config = dict(
    d_model=128,
    d_mlp=320,
    activation='swiglu',
    norm_place='pre',
    attn_scale=0.125,
    bias='none',
    parallel_block=False,
    lr=0.00549,
    schedule='wsd',
    final_lr_fraction=0.0,
    seq_len=256,
    steps=3858,
)
Each number is 128 + 32 x the weight over its row's rms, rounded and kept within 0 to 255. Layers, rows and columns count from 0. Numbers have three digits each. The size before them is the row's rms in percent of the matrix's.

# o: layer 2 attention output (transposed), 128x128, rms 0.114, rows 33-63,96-127, columns 0-63
# v: layer 2 attention value, 64x128, rms 0.0526, rows 33-63, columns 0-63
# gate: layer 2 MLP gate, 320x128, rms 0.142, rows 0-35, columns 0-63
# up: layer 2 MLP up, 320x128, rms 0.118, rows 0-34, columns 0-63
# down: layer 2 MLP down (transposed), 320x128, rms 0.119, rows 0-34, columns 0-63
o96 115:108120145188111138140119099141076126173110094198087134086105117166109121196176103127156126142074129089140120149124137125144115134194178160176107067103116090156162107143126113110178101174129146
v33 098:097101098131161100157155148110074132119105152062123107124130064124147161145058159114157166122175126109135157086153098144158117113168070129073142107183110114170151179095174067141123140131077118
o33 102:170160165062175120129103097085177171108145098104135136153158155146195160118198117168121139115201169117082108071128089157132104110060139149131153161103062126111117100153152147126146099127128125
o97 100:132152169128154099113096130117141123086158116071101150125094145089139128117074091159079134145138138225121081113127135109115081146147116132133101194109090119123071104161075135110102128094099095
v34 094:108174115166092179105125173086129112126117142089088107138127091156133084154135123111146133163123108097083104081075084118164154156156130090163066146178118092082186182159159137120104063170080151
o34 100:133157141160060093131130045117115169135150102102131142116137165178184116113118100146170100169161186132119194086129120080135149098072178107176110125131143081124089080130079126089070110075160084
o98 090:132160109130096063102075104123180143063129116150126106105140095111167116090124117156101071147158176187139101093185118101151130157154159127164051096130075098125105129165064129131109080134159093
v35 093:082130159094165099098122153112098155121117151097139137136130142154141108140106114118188176125164121198129075130077101138072144111092100117064110126107169109097154097083200125185144152136043147
o35 081:090114147151147114144180162145108147038153082128123094085101177088114153154116119069109112054090177132111135129103127130130127126180161122096169170124157141165144141096128168136189117137160166
o99 110:108124129173165132172160100190130117080177131162070072129098135154121062139130094133115092113120146114129134143077205079143179129158134134142116124158179097171129157145111159127168095121154146
v36 099:146178147113137117106188140185174110117098113095105098104114147186089125154111062151185147084112134165098154098112182096121117134191153109166088112099148103162158153167112119158076122089092125
o36 091:121151072064149174152206162135153127136123098158139085121132157053114182075075136097126139147087131129127094156131105145147126115137128130150165118140156132087080138165248196175115098098191157
o100 104:142116108168066141116155179129127146122066156162148094127100138117119100122117127066116104168163117084117146090130105097130155153094094072130200120129126115097088042175145085108119115143106156
v37 096:092186120140179094130059145119146172111146106144177087151155072131098126154143054116087111098156145142113130112106098121207079123155082072109121155195182157084166158121134106111164133147151175
o37 100:157120203138141095187065162127103129126226135176168158151123129136138103155082126167111110121088163053118121144131121097104120111167161132160098147143139187159152074095126134170136150156098090
o101 106:149157070141124098140106136078098156081140125151175110131204133130159125134117096185118046109139132190152137106133129126094154146105091056101132102073139157114128102165148086109146078146214149
v38 111:104054147093130157101150087124130208126179154086119149087077065094127121151118162225167119088186134113177126109089144112163127124147138117162172150155105101185160118149088114111152161185168109
o38 100:122166053142128142107123121121158083161116130148115125156095148186094125107172137065097173130134157144084137114084102141170125085135191145151136141132113179122091175138132137104130097059109187
o102 115:096152164081135137113100121140135172116137146101149188091109120148154177065111117112124150120144114183131115154108071140182112083079101101132184111124140154102133130106141185167152138097122072
v39 097:115104076187150172136054180167097130140143130096111112168120148089079106162103137055113095101180116143094112139155117126132121097159121119127125102129161122093118112195181101091119127133159107
o39 090:145122147098126155133160146096147093120075097154132076076147066144162090161097160103127179136135182115187193163133147108113163168150097155144199096112152122126114138095147168119151160111114112
o103 104:162101098109179184174143123121189132158105142086198159174083116082085123098138121163100147164103118192148120126165107139124119132100072123098087133082124127152098096099133136133082191150158102
v40 094:102076099148157150076084137146170136112135148152140092095079119146159128095094097166070110112185159113179154187136126159112164116147165141092116138095137148111120102081144073093134093077098105
o40 103:176112180113175111157085121161086143192165159118139153101126117139080150103145142138145133169118167123145055157117096124130137144148112126152119179156081132125167137112179129207143104156182136
o104 088:153126148155158072103146174132136139078095211091148115125134132157140101142116141155105134080108112124118145129187177136108137142092153061103163133159132139115127182095192146116128155167177077
v41 103:160157084161170077109137109112179153110147122118160134165155175093165097115088129169083094174171084140112095131161068126168154149151154103165174054104084189155059124147080066109123142133158142
o41 100:112189159066100168162135112168127132203150139184151188077210082150131089176149101137157143081167115098166186091116110120144114100096103142133140117155104122152201114126180150149190160142136120
o105 103:124187124073109111095112118163131182126127090144165157122120077178131159119223122159165134115156105165154151135141144169160078143108074131091166139039047133106205094160197161164134171135148187
v42 102:094120049141119164104084081151107203096180121174075136158092146112116180127141096136154155126186137139157154111143153116145150130153139156125130127121107133144140174194082205097125108122118126
o42 095:125158056074137143158138163144120146164170087158116121119092127126093138124147171168083112104061138169146064169098134117182117091109139074122143141109158119185126132122108124139133129134152101
o106 103:137104149088107121143139140100148096076145145149157122116124145146113165128100135132071090076164072182161141085176106145127104105054133093114148115166170185073082148103152130161107134142072133
v43 093:172111120107105115183122120075084116132081135153116099060150121132093156109176090079147122158130129135191087066108093147078118132195099175157155131137181067115128118063105114136101125159143089
o43 102:143088092119133097130111144093156139096085134089116110153100109109162116114129073178118104128135117183073049102114129151123128163097122082067151178168131123171094153177123112174184142102103110
o107 093:162143114121152125110099124102053163167146095153100130083153105172072109137165128152122172132137159072087112062168107156132151099141147126160105165133125093152152170121122155142174070153192109
v44 110:120202121106183135117183139144170086156129128118106154143155183159133097070105098173134134170166107130065094139082126151116137193135111085179131086140135118160107082155172169177137094099156142
o44 106:100113129120043096174170160098113153051111122093116133131126153164137146177130123115138098077149108128144132128167128096098159136130149122125105098110204134116160091097056115080122177143124065
o108 100:100161142179117074137156158130110121190125102192094091152084099161122072161198144150164127136133134095103139141121117102171167154138172069161088089116112091151198153167141046153108179129107140
v45 106:120087082141134165156089116164165116143182146100147139110094172157135187133168164124167173161112164129079094141181128101141081157099100171181109115149145101084116167128150136113175163104121116
o45 105:097094117070113119163110180086082178207118190125092111136126147144089164129146119084125131134135082128165090158117123107115119136107107137157143154138163121136102102082065077162154157112120121
o109 107:115055133149148146125156120109108084217140174144089092110072139137110137156111108120107085146152067114143079104076134062149148076111153173164125125126143084174111157111077102173180179133135176
v46 102:157159163118126080122168045099109169092084100117163110099156118122180142095156117085121136128156134193132134113096203147118143116144198108097153132111144084120125157150117153193085148138157138
o46 101:138155158101159172143144150154115069081175089139121142085106146086115099163112134123119114176121112093131149131083147167156151093152093119116119085140139164101183142121195154158154172129138125
o110 097:116138156100075137141159152149144118072178099122178115103118151101162076133108140094136200065134122136138157120098176127114117142089101181097154169123197187125150087158155179136122119107131163
v47 089:138134089120114139123124133100138162109057068119127086145154133151082119202135080121099106095116150093090169073076080101149080130127122128120069168135152084119128127157151083178166122114100118
o47 088:092129131107076156142134113128090077101195115176174103112145152125138071094075149084165169191151172147117153101104161136100160139131140185181141147139157075120098144127118138109213124068137107
o111 100:081122119112107088141071139104135126075165088178130085165132103105115120080114139080102116173195194151139129134122109120177140144131080082123046131123124097092119124157122092103138141112181143
v48 103:103130139111116117160102099123117157143201109090075172163145144131131143172171125094138120100126140138160179153189139066149145114165088097116171073126168105096115159213049143093089167062103110
o48 102:100112140122133199128190075112083087163146133186124116163115156099110090155089147082166078160153127124146081134070110068130142093143110098148166124133136147130149162131171095181114121084156139
o112 100:155136111093138120147190137148104102095119132193122147159118140135130156115106122111115067110179083124113126109126126156080124136112097127120166123129169150131129129147161146135174066171149196
v49 097:047142130158139085089126103109070124108119110188095133185175110140124150093071106127131123084092091118105101145167112178114119066169051135088115097123121128101143189131120153092177126076146117
o49 099:100057168116061193109135112140120107096141121123171080128136073157112145171121131188165144131149158136104133141173181151128113144143110103126161119137116137174164167136135117102226147161141133
o113 105:107121111167109134152148124081197090137116138113141113147151162097124071123166113200169114100069129141085095128132122194060124103129170132101098131157161157165112119121195157057163122173111116
v50 102:122104162136135083154086082123143160161168078123109095072163052108127135135108162095043158094095164063185128137180136145154131091130133150069124145152218120132111101092127147094147175147131131
o50 100:134077069107185074152096118128103070125206125109103158145114154127132135120120148151139119175148127102099107116140148100123147165206112102132141142140140210221132110088112176150172111102144151
o114 097:109134154100171090145135098124128059167209116140097157128112186161146122105111123125131117071109075147130081154109119081154141122172149143086076118149148127186139187070106164124171084115161106
v51 102:111170149094096147102144081080154164123130079098130139067059149173110111109097121187088150166108101081187138171200133103126129115053064105120157162138158128113169136127077111120163133154108163
o51 101:126144129147109078125099139141082132117131130131159125208119140097060134165099105152156097128119136152114165125148152124118114131138097121196114104145103156096113060116122124206096131143170199
o115 098:130144147157118129131131146122096115139113206104158118085099163133150160144059087089133048092069128113120149146127117127115128105117158122158165123172143149147119106056127081087161094127135093
v52 100:119152153067172113093142168139117160144145107118156161149171140069166179096166107182112164087134149071141090149057118131194156134130129127139144159085134125088162135170101133177090089128121124
o52 110:155127209162138107154099152139127132122112119129160088135088120171129108126141120129138108141131172038089117102147148128095140129158137097109065143149125150147123143069037106090150144115095099
o116 092:148167146115138065126114111144131107154140124136116103129114108188123135190138143225169127143097151146069149138142134141146170100143138087104068125176143152093174182113121126152121096077119093
v53 104:176118141152147157089143119156133153138116176144089110143165098079094167139148165151148111067096140080122129167114145135150109149127126175160080150164146166209118110099121085133125122108074084
o53 102:171144110108172103120111157131212100140126092099081118121169155117088140129197133171125122134123096133051138116087115159091161118140111133061143148148107185129115159105164150116132138091128154
o117 109:140165139157136136084081194149149145140113178100133136146139136133094102090131145090148180125130088121106107114101111142099133118132089085100107123133099138113127137090105080136149177169125050
v54 097:092129141164143174141126092150067125156164077192065110152130106154118112146090144073113143101127128119058106150156133169070091092187111124135097145126102098082144115099142164152073164085149123
o54 097:070076108111058143116116176091120157133142159111134158129065143121214098129159122134139093078206181134201119097180142146172156144105121131186113140125160150144143105128106090105133086164110079
o118 108:110128158145101114132169084103185043167107085212136155130115136138137156126174145150122090136106090150198135161134131158131105135088138167121152134170196186119087149134138126104130114100113109
v55 107:123170131146120156132088139146159135166144194168127114169106120115116156124098095126092151151109109165170095129136067127114177111109057145169138134147040090167130132090123135138144097074215147
o55 112:099124133095102070104086166099107183137113136064159104124121133158144116153123097124101108054109137112187176099225147108113118142039126157152110119097153079117134108092053132056135171150105062
o119 103:145122100155138135117135135137138108187122121092141144110155082116060160107168094138129110153068116122116117155159102140148132145125168153128102161077067104120165132051102107100136152170075075
v56 097:116164076135161120158102136164129178167141170126133125113147138095158078087110126133109098117152100095108129100131166143159095150108207173110149145103137059116172098119180159108172095142134131
o56 096:149081160160065055129142153144111087122155183123150116109110146175153170159122111099077117097090141165161113169163130097143147109101111127143122094159178132161106106107058133113047153187121125
o120 092:106170115124168162144122165147092124215159148095167146143152164135101124118088129125164138159075134074096143147163117141132102104151115108111135174127150087171159105111102108068110140090079129
v57 112:193137145138117140174120133137091105125113104123198161111132130140108115186103104110126117170087154141161088159128089090131110123129170164102173192121129143062170172172128146175108131105064175
o57 102:154137127126129012145152125162126140149070187145197138140132130079144152075096126115114144113130123084115124130148138208085059111080074134133135127165101066158119104150114097145092136153114124
o121 118:144146099161117092096112103122185091121133156100116087077145143108159119172101106059099127089150132136171144130089177148079145161136132141097148110172175148112105118151127181130173089095113112
v58 100:122109193164117158100092089135169205141158121164108139047172140087078113129175132154127101133132104102177182113163114083123118148157149166194121156132092173178083074117036153088081167141123106
o58 098:152167047103167110066129122181181129152145093097083132139155115086118094150165156185128132163055095151081172149126136103192119140146093126110087125160159150148114179152165162151130111076174144
o122 107:136176170071119141119182137146090125172130161147157140109120162166113158111174165142113138095101055077116146097135086109122090133122157110136127093161129193110151131043148120136152100159136100
v59 093:096143114137097113131197087089092162103155115145121165169113218097107181164157148092133166071129114083079078170099144144098140165177188129157101196132109088173105077160147068121095171166122126
o59 089:170158088114081161134148165119103148117142146175094112136052138155155081108122141177139157129119189155073119156114151166133148082169122165130135125138162121141096107128137146144137100066128135
o123 094:138150180153037165152156132123145160118053075151174112124108124118132116034078107129130097123171140090162128121112096150169154157061107085121107130131135179097135134139154108184057085145108156
v60 090:138164099089143124137143115124178152178114107139073101098130084115079088085144120079112136131159173082105182156163105081117154173115068097166119120155126131177177203086160109078138163114179080
o60 096:135117057137063085147131154117121138143160147104099117193085108162147144165102128145089089127097125177170133135148112087118152131069154073130175111107141138113093077151060151087097202132109093
o124 088:131135143110123123115093150059120160210102127090149173155150124113118145104100123089174133178129114108087105103193059148130073102124131087091181156125108122157109138086060094093128142122053126
v61 101:161170116170101061156143138158135093100113121083103144142101083137175088063187087157118114068160136113092148148110101115102106128129167146141170130021124103110073106072132066088091206106159097
o61 101:150091126083155220084140143186073116114169141108092131123097149079159136167114144110112123143134115102142112137159152094137097154157119118192179138158162170117163152116150122144145179136152103
o125 086:136158148067099193081136129158103133125118081117074131137148108118165071102176180133168177202133158098141051051149139115149128095107100122132136150075095105145203086133143124094115109101109170
v62 104:166191113121156073135196122109141096109131140111124145157151131171131164071159143129132135086082155132119121062142175135103098167062115118142097052149176134197094135094103175133137123086114123
o62 101:130070104100079177127116154105145129011111110118112096147135146105087210155101105158147141123099104173114090164128152161119143095160131118063154100126165137115085144168136112160135192178139128
o126 106:099117104143089151136085145132101128117150118139125138160163120103080112140141167117164112163093102107062106127136167098092148113216129110122153106051116096135135086177161047144102136138046216
v63 099:128122115089152091082061149100108094135180118142118094079087099134152130164183145126147154183112171148128150107132179076150115143076073144132187166135154105171146180172166183080135175133180133
o63 099:148126109177161154125148128090083132187173171175134136134121104120098067192156181127080107126165088144140167150109151140122121121104107129199194107155079112065128115165105104161103111130157188
o127 093:118146092092162086132119132097061223097163111100166162119109101102181158100099108130105152154151076149140132137142086142108145114110115128133152146102073141064109116067048136110152153104126143
gate0 093:132164118105140187111134157178133043173156107163116120179175148127079088184181095122151165106110160114112092173132132096068224158150121117166140077190134179061127145122110144107138153110098105
up0 099:154133126073086122163123122147130119156171138144152135084167133037082102097172150148096104160091147084099157138148194074148123117090101158080121122125107127101176123130182127049095105142096074
down0 099:163123123139120114163116114116087111160132181150108099116145135159090125126130210189107106175102097114113173112136144093152111104109191124114128094080112085136157110113183189135143150141129100
gate1 107:102123102151079201131119130082171130137109114085158087191078105132122177148079169133144125141174062188116070116110096147111173140088151140149065148141078114070105062138112125101115140106073104
up1 104:140137174152123118099145122104166113151110095161115137143125134112143131139120112170174139111139161177102112149120125123135162142076090165162167087132133144171114100142102066065130194143094105
down1 105:102058089115146129099119099087118140135157111132136127124147080099098071203195108141106109063134097103145132163057147142127155127125109130112150109097090122229111132104154141146128112162170195
gate2 105:064095208101081145135121127109069109146123186119109050107142121114115127151111164082149106132105158111132123143079137100113160158129101128095131171179163100110153099120106138098133118109102103
up2 087:179161117133149111122168108077142109125079104178144164134112113166132131089139077107105100091183125140089159071163132156135129133176134149157141120056187139125123136111215116127125167133092152
down2 102:080076166136163134144136119152104085181101108116138084162161108150129104151064104142097090115068131165126060193153118134149103193131137174205119116148169104166108119156059143157139122077140056
gate3 093:102148143077085100146172165131068060198140157098137148123092162114116101231149128111099099130086088099166155133152107119148141190124092156171139162173161097089095094122121148144120106113102106
up3 100:107055105139111125086160117132150111078095151170135112072170158092136147077116089164137077097110136135143111174091097122153093133152095100074129137153153149124139133076133110149096042151091100
down3 101:181085161090121174090145112152125168144086209168178142135144122108069104107138119112139127121102132145130167111125127118127145125137144086143109137119145175140118170138111102149191017178140165
gate4 092:161185097144088150147114147146177060157100187120131059197123060114068114153104103137098154080105127067128089190103117136100146133059143167108107194146115119110084141040107128100174105149119115
up4 099:125131124117158091128141135189096135124157107144152091116151088106103122128182131175129145096164134125088178150176107123149101147092150103136136106197146059179163151161108122197098142106162103
down4 100:146093116136141155148098130177152129130145100118101071162174176198097118136127155141098181078133102104111114122134140079080137062125208151140117144123118150132134133101138133109168139111081102
gate5 089:099106130086162096157184066143188142123105136136124143101138168162122131086127145196122095151168119158143050159146046210199124139089104105136151146094123103127108075120135180174121086102105135
up5 089:138178084107145168106112162199151063120142117145124126095178093041108100096074093140118175125166105079092082171100149120090120176125124079044152105146085118086141121138096119110083095164184131
down5 099:129168214128118137141103079122081113141122161079133091103111116093138119162092133130132145088147136164059166104147148138078153098113148147127139104158143100124168146127113125080105169099084171
gate6 105:125131136094065160128121179130125089106103122214095111148108134098127175054072118116179130086150104077139098112101122137140121178155151131107156172116119131170141113089167064099201086169085097
up6 106:065103121104108141084161089087117125103132108127189182106080139142152104134108057143134111102193139164129158051149092100132124145163177153090140142114107129075109162147097073139102165086121132
down6 109:193090070107151164133097187165117144086139116099120115115104069161101099169116111107079134127174078174113156160116159176097070125101111089108161070160125071102089105124091156141153101075131139
gate7 092:135185128082116100073117138141096101128163141127110115135166158130068126071178157127166161154102180118135072161136115145142145108157109096114194135186104161154132131102134148210142106096065156
up7 104:148078156184172104146186116141115080084130135065144105146114148082189126137102095122086145104226131112159143098051109131116105165074121139158071094164130158139115175115125139125133076127163132
down7 099:116163183129098184098146130149100155062081090099145091116134119154146074139151114109154142126168181145176154134104174098107187131128135136107138087160154105161054085163095169069153166071102085
gate8 097:164177170115114086136142120103182144141099159082127117160130128113138144191171106190093087113156132151131134163178131164164053146072047189081097133162134149177102119105107144148141101114127113
up8 093:166134129120118074119131113187107065110092074098153127130138184063144122130148100097130174139159187118168107164088116061089106147116179147181131155078184150115105132197119153067137146096158110
down8 093:142159129140129145091095130090181165137131146167137120196112086102147140079164159131192041143127131127076065106111145140131129149119141128102112104128165056109117140085125104180150153151201115
gate9 094:143180148107143055132110087165116159104091173166099154104111136120128069146110153141169108168108179141091138153081112133151131112178188207130090064157122074186116109143149133103190163088158094
up9 102:135148100139083147156196140110109188161110074107169115178170119124087102184164127095130134110129110162148103087151128068112156170092146101148156140080049193163143114144072134098128165116095173
down9 105:130135156143127116103134153094107089185143087165113131140119118133181116135083096132093139075148117070159069132161130118074142142152163134101158092109151113125110135153121052112158144213189116
gate10 104:090167171110085125148093099142093149126090185149112123122108144102149104071116102109119106151111149140141124118112135091124164142108149126154105086125151099096090064115142196115124169097149060
up10 097:196185158106105115114093095120146155118141164225133155120163116150142104086119097038097136143120124091181127123100158101167155126160160140170123146099140125142069073104122173112150247103141125
down10 100:138118144108132101147102098148113113067068137143112159086174188143128086094118067105083108113111180148129181150148121088069125093129091185179163112186193179156119168146107154108095179122093145
gate11 101:128072099119162125161088159180113106124115118083093114153148110132068099133144084099103125088150185112120106092126124057147148175154138097122127136090137122164121082105128185129113168123130095
up11 106:119139155147087088169145094110183131137152127106131154051124161138185150133158100116167143088116108123107138158136121136114128124108187192171145128170165091138103161137162171066156126094113116
down11 105:104113112136148114110093135110109117181132143157171060164145158177123123145045149126149086168076087090142086106160079076124117138113090085174077080091151123190108094164144068105129118104138165
gate12 099:087043134082128136119153091113123086106138119111106102134131162130124143173100131114153151138167185172139151110127065088164171141188107135135061155147126139128163155138110129119150135134152126
up12 106:114115076105139124114123119146064098089163144115132121103122132097129143154169172088118137176137154160204138126144084090197142100172102130142120161136131121104142127129108153174092053092174167
down12 107:129147104097122149147100144120163154106139165090096150113163139120101161121149082111187111121135143161142180107098113177138172133137186153154129181112121166117149128130095117128138171153117120
gate13 092:113121175125105109126159186141102131150163108185098117156129149147126183114149153126153112087146150110102126131127087109152126124127139110140096183121167087110126137084081136111149076113095139
up13 106:138124118127114079141125133096113145135122143160109117193158114144089058078142104119162122148147167129111143184063082132121105157142027103074086068080149133131129081140098142108122139136116159
down13 100:113062162131091094113101160129114163118059092120167147068151141112161127129105155188123110124123090131163147115183129119131091118122141166138103168161110186124138110107138095113089188137142161
gate14 100:127127161108135133123068120215134103137136106133119120129091127119133146137147167127075126095119119124116148122090119062097139232163139100118123089111162120143178080148139194086137146097165092
up14 094:140125096157144117142164186131126108119158136132125137108132115153109157078102092109137108069056164094083118127110119145134112103160168194143150172124139124126214076086170138112191091182095168
down14 096:140107059103122087151233153116158164143109141119141116126143090137111163143138070104155167081102137138159057145134146112125144095137171078173077196143133109165143083139112156130099094093080169
gate15 092:156129084052085157175108175178191123213092142149072094139124121133078099123148172156140128167069145163145136180190134096190133116073092146101130184079133082121094129176147151115154122092103157
up15 106:078091170144070140133182135123138158124155121142168120059147122139147130146110073081134118053121101076128132134113113098104129142099130066100166105103123108104158117137120105080161151215088110
down15 101:155094213093140180113211171070121169103101115126181104112124129149104149128106096100170108113138132128144187144123147127128171145170132130134092131117110137106094119075110158132171123158108113
gate16 113:095113162112143180199171151176089139117169077123077105174121102134077132162131145081123140201075167134088099167166131108115148154189127115121145164139149116145141131095107162103133148144181120
up16 115:174216124158107111080101097097148113153127125081179131099073095119164059071138106134187134134108142101106097060105135202183091070174112119123105161160091083176085142135122147125174141159111121
down16 106:155045084099115116105110151075119101145137106199141148108100118122143075101076153160140095129124175102107116151096099148141123066148188150094109115114194137165183164162096110131129087167120164
gate17 097:141145135141133121169166123120164072107113071118161125183157109150089090167112114152184104126122132087131089162122130147109114106130131140130110127215158087101097195122090149170121125118121086
up17 108:182100148079078133168122123171102137199156143108208127115063110143159099163162141089130132089124063119141140179189133095152061121091141114130113155093179106178095121148163179113080148143112117
down17 112:173092110123105085191125087147056099132174110101135118131136100146188115131122187149137142144106136051090108163124104091117134077146138037116103147168113104155108128162161149151148135130103126
gate18 093:099175115106089084167175144100083036118073145141108154133134084125171117139151090099123088088109152087145174183155121140167138108171136170095102129151135075129098168067135108095110106139160083
up18 098:145212150124146139055122144148122163117107153096132107088160105132118155063144124172095147168097126101145085173087093127135137114131093158156137144109037108148159084156144087161124141142128114
down18 098:077126155175135163147118113122143193115166141089145049094142115149053073122123180162147085128076130077127116152146143140191125115116139168126110109089096092105175126141148159135205096141111190
gate19 092:108164143149128113121143160122141132089145141118190139162134084146079107114093096172123095136148146146116132098138118146165161120119108151127124151154125064125146085147247122153145109184129117
up19 086:091146134107185128138219135082161130101142120125161172141171120158129129189111117111105082127150130145149152105156162217164098102128097128093131105163146130167161118151144128176137146190087159
down19 100:153078124133167158079121142120178153083143110160149140054101152076108154129173148096107136078161104085155136166119132200083145092136071144146152148078130169107083126088154152129138115131058139
gate20 096:141108096069151099141171168186100127078081116126134149118139168108136121087084101156115128120157094167119129120108114172158125114083090111113143217124153165141142112094159209125134124114158126
up20 102:117127190102118106129113094137121131144174147144130158143103152158141095111113113136203129086150131087124155158101081154158109145186128142172148162083138158114103177112133108097150134143098089
down20 107:154109123134153106183119111079170117153092148113187143182147164075059161086116148133136082176097095135123104135130116091129146120106112068172112128152117165138074095120120112140154098136131197
gate21 102:151080116043123141149161113147102172131137090131092117125178132104097099155128169119127094119112180124129150128103167119137160116160134176130124122117137114121136072151101192146130178088129133
up21 100:078173120132104124149148084105079139124209101144089146103113101112080139099170141098165100117118158119094093179113121067118139103176171197179089164125090137167138138115091140118131116117136126
down21 106:093188110061128109144183164168175142245133140120082096127139064177136163128135110098135149143151133135134119139082052098132140119083099121110080187107079101135175125135160128146101124127176130
gate22 102:166132125130083063164160177142150111172093097144117058146083148131104112170124149097142138150163145133156093115093164095154173170096142127137137129111107113149188077194132151193167139084166148
up22 101:116163195103137136158127099076013114144159182107117157161091124153165097081073072153115090118092164125137149121127103106128091105125099116095083142183151099161074160116136106099092076114149091
down22 102:118124110076067136164123126113110119091121099140140102080155134181127161123079179118073125090139142122091141120184132081142160064105164131110068119094165097123096162134160178092105163105129217
gate23 086:137126067175062104155161149169189113123098084124138026135127088125145067189099094124171180123140122189059082143106128108161148153121123117166104120074125131185130139110113116131139172142110105
up23 104:119161125123111091146121140084107127143159149071135211116106138097156183021150112120083104120082116139091090114113104137075111109130119099070168107145095103046138117172209106110128101168184121
down23 091:141108203080125147169155141085151094230112141108140153114172186140101171121139112148113104175096140081174113143142117121106106117121149160097150163192144118110113149129177135155117159143132131
gate24 102:155132117157113121175143111128102127117152049149117099141066141114099165101104135119173136150183151110155142103093072150121166154133129133158120087146080110110091119199100119122135124082130126
up24 101:164131149160131132158180130104142116141121132182136093045059140112133164131177107059137115143152165103180168192123132120098134114088137156162140084127132086102111131156103155116112149165084098
down24 100:112104109117095122072110153130126169109119118157042138069121113114109111191140032107119121110149150111130114135113106192125135190137119168142199133081121134145079115113138147114154145130167102
gate25 101:132182167052157124172146138178149124171124042200139128118096137118078135078156118159154137158118087146082123138126128094181140168153121140139126088144214123100182116155108102117194129104102069
up25 096:128074136134137212136135110116161159120142119129119124160074139073111149115154185235115112146129172127141088134105140113093123147117141132086051177189123187128105131086115119147114183135172158
down25 098:168197164103132117147110158180106106234107144107094110090099154137190153160117156138118076177128137135152105129155176113130065165133138160180104097069159154115116115141111091117162124093060143
gate26 137:147117137070108137155108118130103141112171152136109147174109132208134089174123149121160062132135138135137136174118138142115146099124080164139069088167095105152165123112159178137152122136131118
up26 100:125222106168140178127135117100117103123166120131135151121117113100083112110133088111131125140169080103109151122161126142172083169157179092119119117153148112183123146136116064071129060133129130
down26 102:176112188146165177176097128111077122153162126091162127134095106141099091144124080076123105147111147077113119171049198120125192124161120098154102138131128124139113153113157143127109101106123190
gate27 108:131143116099118178150198123139103113129149114173123123120144096161052165089135137055158118128135128097106115187156111139101159091193166094105161150146060097124129096092161127137145107168133150
up27 113:109091159072175098098126178133099067093180134131068172116154164187067152157132147139112126095146110118106141175109145171149085088135164113108209187130133180115176135083138084164203091142074145
down27 109:087164138130136113129138075122126175135081119089150121113096134113194166084105139152140113149125170072149098080138124090171152113108131138118112202175093133142188140128097122159092121161119113
gate28 093:099133124090099227155130118160108098177074153120188106151073113101140109131123131214143176124056121084123116133182136093126130161166139113117161192192206128144170118110091113083160087142141115
up28 095:069181162175170135124095074106111113149127094151032099052122138124140143123137154090137146165127076125149103140155101116122091105167133115144135141107119072152118168104124109059190177144092101
down28 098:154162135122126108119138163109138098146100090089071116138138148152129099148114174078166100159109094123164086132132216162162127161130127168092093052174112109120153054162138147174113111056134131
gate29 100:130090134103139113088137173167097102191121139151166143135149136131093129124105126177158131182084113157165099170130107118145164220108088127116193131127135152056159124123153119130226115134111072
up29 100:050085148096179131135070153116084159127208092125026140140124160108118107156157142079111113164149149155138137179219164091166095119125084185136147137172116158122157135143113127121122158148103130
down29 105:157080190115076084130139155093125120138194140160105198163136126075186088165106134104164082175137083162137104158139148144111085149112100103170146107115126168084179123147125165127108108131143113
gate30 085:108118087134099119221115152094113149102096168145156115105146135092109082179140141105138089182097096109161157094149135092119132155120188111137111161069122106160112157117211119139143122145168127
up30 087:177128143141124038157159124141132177120126176125138119095084182151117110150102105125070134103087143084151131178114144127153117138116115131093081124058151078156175109104108108097154126156096146
down30 093:089188105146144222073124149073127110029123101150145095134161116159098114091162146108178180125137118099161142136127119097127111090137164125112109155135158099163144135109156155122151134154118181
gate31 095:100184148122136087144155131155159097128094089142139160139181116143087068113182143141175152134065106058113128089096138143198156147110150145053150106129149140092130127064112209108143114139148100
up31 101:148121164095117100057169127114144156106148109109193078169133162150146104160088186156176093088111116101137105141097127110170155185106136077129110097154134104087100162091101176198125154117106147
down31 107:107150123135110109130164214143123097086098096194107118133128154141095126161135118175076098117108176125087185114026137113127117127159125140102102103176110123120140111137139159129134126105132110
gate32 109:129100131112104219091123124174150128134084165148178118110114121091135154088089203122078111124125155113150043126109110141120080151142101125088176199134125161092069137088180158102112102132093138
up32 108:147185174091123122093125146185160170117097121129091154129155000128125073100162097104113117170114114106151090152077179121086133114091058088151158144190123157161129135172121156129087148110096088
down32 102:096099111140142195124136154092105146102105161146139106130127155096113141111095142151097113114086127128116137140177121128108131057132147159143107179106052090134160147099158096148138098154120085
gate33 095:108109133131045103155106147085114108182152071110120152179061124148176169146115123085099118141135106130123094102157113150131193135100214178149101090086121079126158068146154101121104111107163072
up33 095:156085144130177145121121100128120112090121073124121134116145082098132200120116145157137141147128144133161121123109151195138141117174142151057108134196110170193147142088140108105152150171127090
down33 095:145156129177129157121173123170130141090123179111134117104134110107105124135180132148131129153161087092136082141134129196132181173163088137156085079184176229170118107116102170153170134118151119
gate34 110:137154150126105105138103113155116103156161124168117129149159126160120126141069134080167136228078124113104108136092109123083169156131147162063093120117130111135148106136137153077184163142169163
up34 096:106089089144075199113114126124145154137129145102089121157124109154098145132109105145089131130192123170134099095198117094094102154096115118107086117194061138136096146092159117138127125158163137
down34 101:138128137087108054171160056093133056134147150101165123059165135094081161138155110146100118141069136088080133144130182138115106134116124083119150125115240117097173111170136121181113133129129098
gate35 104:104101170125076104142145109201197140113062112161107114110139083162123154079143083162150168117110124096134077146108135162083133146131166115102133102137119123131121137096120141095167133139087114